Each number is 128 + 32 x the weight over the matrix's rms, rounded and kept within 0 to 255. Layers, rows and columns count from 0. Numbers have three digits each.

# layer 3 MLP down (transposed), 4096x1024, rms 0.0571, rows 3416-3443, columns 832-863
203161106119142132141080100129107108106120189166173109135098114092098119080170120066124172145137
143143103170113097158115140105122085111141104134174140133147092130103116150074092107206076141143
168079160113149165138141110117190128143157138126130048118103147119136088119121207160119156155099
158184155115143142131164123116155096076102165141162142110120164095080142092138083113087108145095
135079157131138128128166184203108138131126118085168153149148137123154163071110101135102063113159
108098100143112162197119109089146121081091161182092110122166135104135162162150148097124167114092
096164156107179105108164135138113061143127108126121097069102089135152093130117152133064189159169
165146136104125113167110110113081191067154109114135149100110158159147088171135184104169119129130
098130125122114138136156091121145118139125108086127164075124156060089077116152087137109125089107
104105090136016162134104080099117115108107085106160116188161158148186146134151099091120140073175
154099087098107062084160154100133187122099097130133151086182160053106178100087152158134171115132
157117179072143127116128124098112134097129053133233115134165143120078107082197107108125140103126
097124150133115139118076130158157133156077138120137161196075132112143116168143093159168142100208
126116170085192132087157142115116151134092119168091110054137113148146140124150131148100124145117
132122131119134096146110153108126167183134110103120120069151180112130058124186171144149096127083
144228141082138111109154097111100088151126129193121073067124077094107204131117115028138201110125
151075124148140138126120101152183135146127028106172139165094130100152133198174085125131125101143
079128113135118113167065182053193075091129153053087124046142083183081140185169189183143111160115
123146136166165105102106134127159158124127093124127079079148076129168161152219160161147116132174
109154127086152140084165105179084145122102141159150166050150150047139127127103139174148083095131
174089110147179159151128176176128178088124112126146207071077140150072144201147099156123137166189
075153111162129086095071122172119126172140130157133125052109099111141134093100150065085189139221
084118107044130163087113136115104046131083097131124118157123106147180083096082112145114166142142
118136104109114208158101067133128146083094166137197179160164126180131057140128119129117071164125
108131125165148128139158126139133155128133084166102127151102133141187116188154137112123155116100
128153117179131145125115155160165094180051140155126112094078115139101116125110124103149097085102
113140164133123172152116103116117162138160116152120176104132074119098093143121169136128125121153
135064117118119111105116135151143094069141146166165132168162086189145162104046158177090132163172
# layer 3 MLP gate, 4096x1024, rms 0.0577, rows 3417-3444, columns 832-863
031081123117141182184077086134167192104115195129145075083108135133165113102117178117145086095126
163087098126108088092101131114145144179175152157182093116115132101177158150136112162124098074127
188157129090138115127129063170138101196130117145122116146117165150110088100145156128136131096153
091162100147146100114117100202115151103109104118186112167143149128134140116127088153095146169122
109127158129105141097091169137171109125140121151149156087138108118102140130132143170127140111098
117116092135085092134132076082141156111093115195136141110178124130124149151125115130154091116103
156086126172113130090160105080128111165104096124100107209113092098112122134154141058114113145170
127144110151087133152150221143103121108156167107122130133135143137116191145135114108054116112126
157160132124145147119189124113098133108125084128071149068067146136128175175146091131147172106096
174192188118154145085126139198167110096157160115115148208108140113101159093172122126112176139171
145128076146079157119130085112131189159124141100060105166161116151124173147102156192067114131108
101106107098132133044185167084143107140116103180173083087108186119096126035109139126090191162130
153180182111137136137110166116141113057190120143093097184062134141100170096127213098132130128185
119135151146178143192094120075117116126154053073126105122127104091213156132086131122081121067128
111130140134088159182173130225161107109118123140198085160107163155074135138158093162109096102169
152129114135108107121066167169072073117109097155139126126086068140122071150133170149129138160061
110120118152052134122145056119106127192168143057156132123173143058228131162120131138139105140064
106110145108147065162073185089152037133146140093096159151133143125108090105131107099161128152067
153135152104193138117164157174108191120067129171106131149164158094086187142103125134158107107123
133153152204051119084129072152099153180163153141099138121166158080117092153141150088133145131132
098136130153093135108121170144079102127113150124130104164082152091132124165095085103106113152114
144110130188111157174143134102112106043144093074142099114164069101090093117094116151138143155053
113088124127134120141118146086151164107055154131167096146139119164149083101124138140132194159116
083149176130169144098117156154125160115162167155141154086119151202157120129123147120082146126181
047113140095154171086171142144117155131143175109099129161101105136137100117091092148161161148100
138187087147139168123141121114185054144147123136121152151106144086075076144130116138164141152114
089154185117099156151123087174096120180127141042188075186128126114113074174106073111172159107112
126141132165088104155139135108151161093148144108188116182113109125127066083167154077174126106144
# layer 3 MLP up, 4096x1024, rms 0.0591, rows 3417-3443, columns 832-863
102133121148128089113079124102154155115146140126101096131061115125107145149158122083116109124101
174125116110136042125184108103080111148126132120156131097163108103132077104123162085145139127173
143097154113146102097164207093151158193147100151145099185140166146133120150104081106118187104069
164088110168143087055162120120147115161064040096129180156147113142174127124087076070126089153152
101157113142154144099123158108064141142102150086142111115101128145096125172115093154116140107139
113127131109143094143111108169079121110122089178215119132111095150211106158142064168079164086201
195145051151133105115098090152062161127076101145116073125105136127107149160101092178132095167130
150113130137147139133126160142155130109187113107058158152125098119104166149083097182132144064101
094137152083077131113167163127122161042130180130111137106103115138146099108105090139167116154102
173080163119138121112166075129140185117145139177160149133091133118111144165140082149114131090120
161148135179129115109094170118151099099122152150148126057157191124106130106128143080114136176130
157178150198161122102115126146142119055175035117168124165139112116158158121156128143091130202144
153150162125162071121021161153141078066138133131150093145080155132140113099103097099118111157132
055137157107140070148153077066104125082084101101105072112148156087175177111183168125152072097123
075157180171123113080129121148176144094089112141122160131149152151122114150145103110130114155123
098100132141115168112147099121117109098201132125102104157124125056118104105078090105171136128098
096153128104165147102095129192056129137098101147129070109079073142116146117161148083133069096168
086117136183097131158137093112111126119130105099123180134152144125110153187129163128090134113134
168119130072099095122124103125090122135137172133143119176120140111087044103148207131125103150134
168094161123153159143100138143083091124130088144163145127121154162174156110124111113114197145139
135154099080135136141139076117101110176130130165164130105101157113177104133108155078133089098107
150087081163116152129100126102121133161117122126074084138113120117106133105117113192076146135144
150088060111198141145100093126149220185094161136155154098143155174154150087171099094168095103164
104195098106121100102064127097138159110063151093130071162119087075125114100139161160138072168085
103156138109118111139093173168130141110109162150101119139070155160119122193164105147138121079074
144142092057117141143135114165169143156182101180151146109082100103165079140153135207159135153069
133104139101166104148165119096136179126140141208121141100094130137124146105139129158119120130163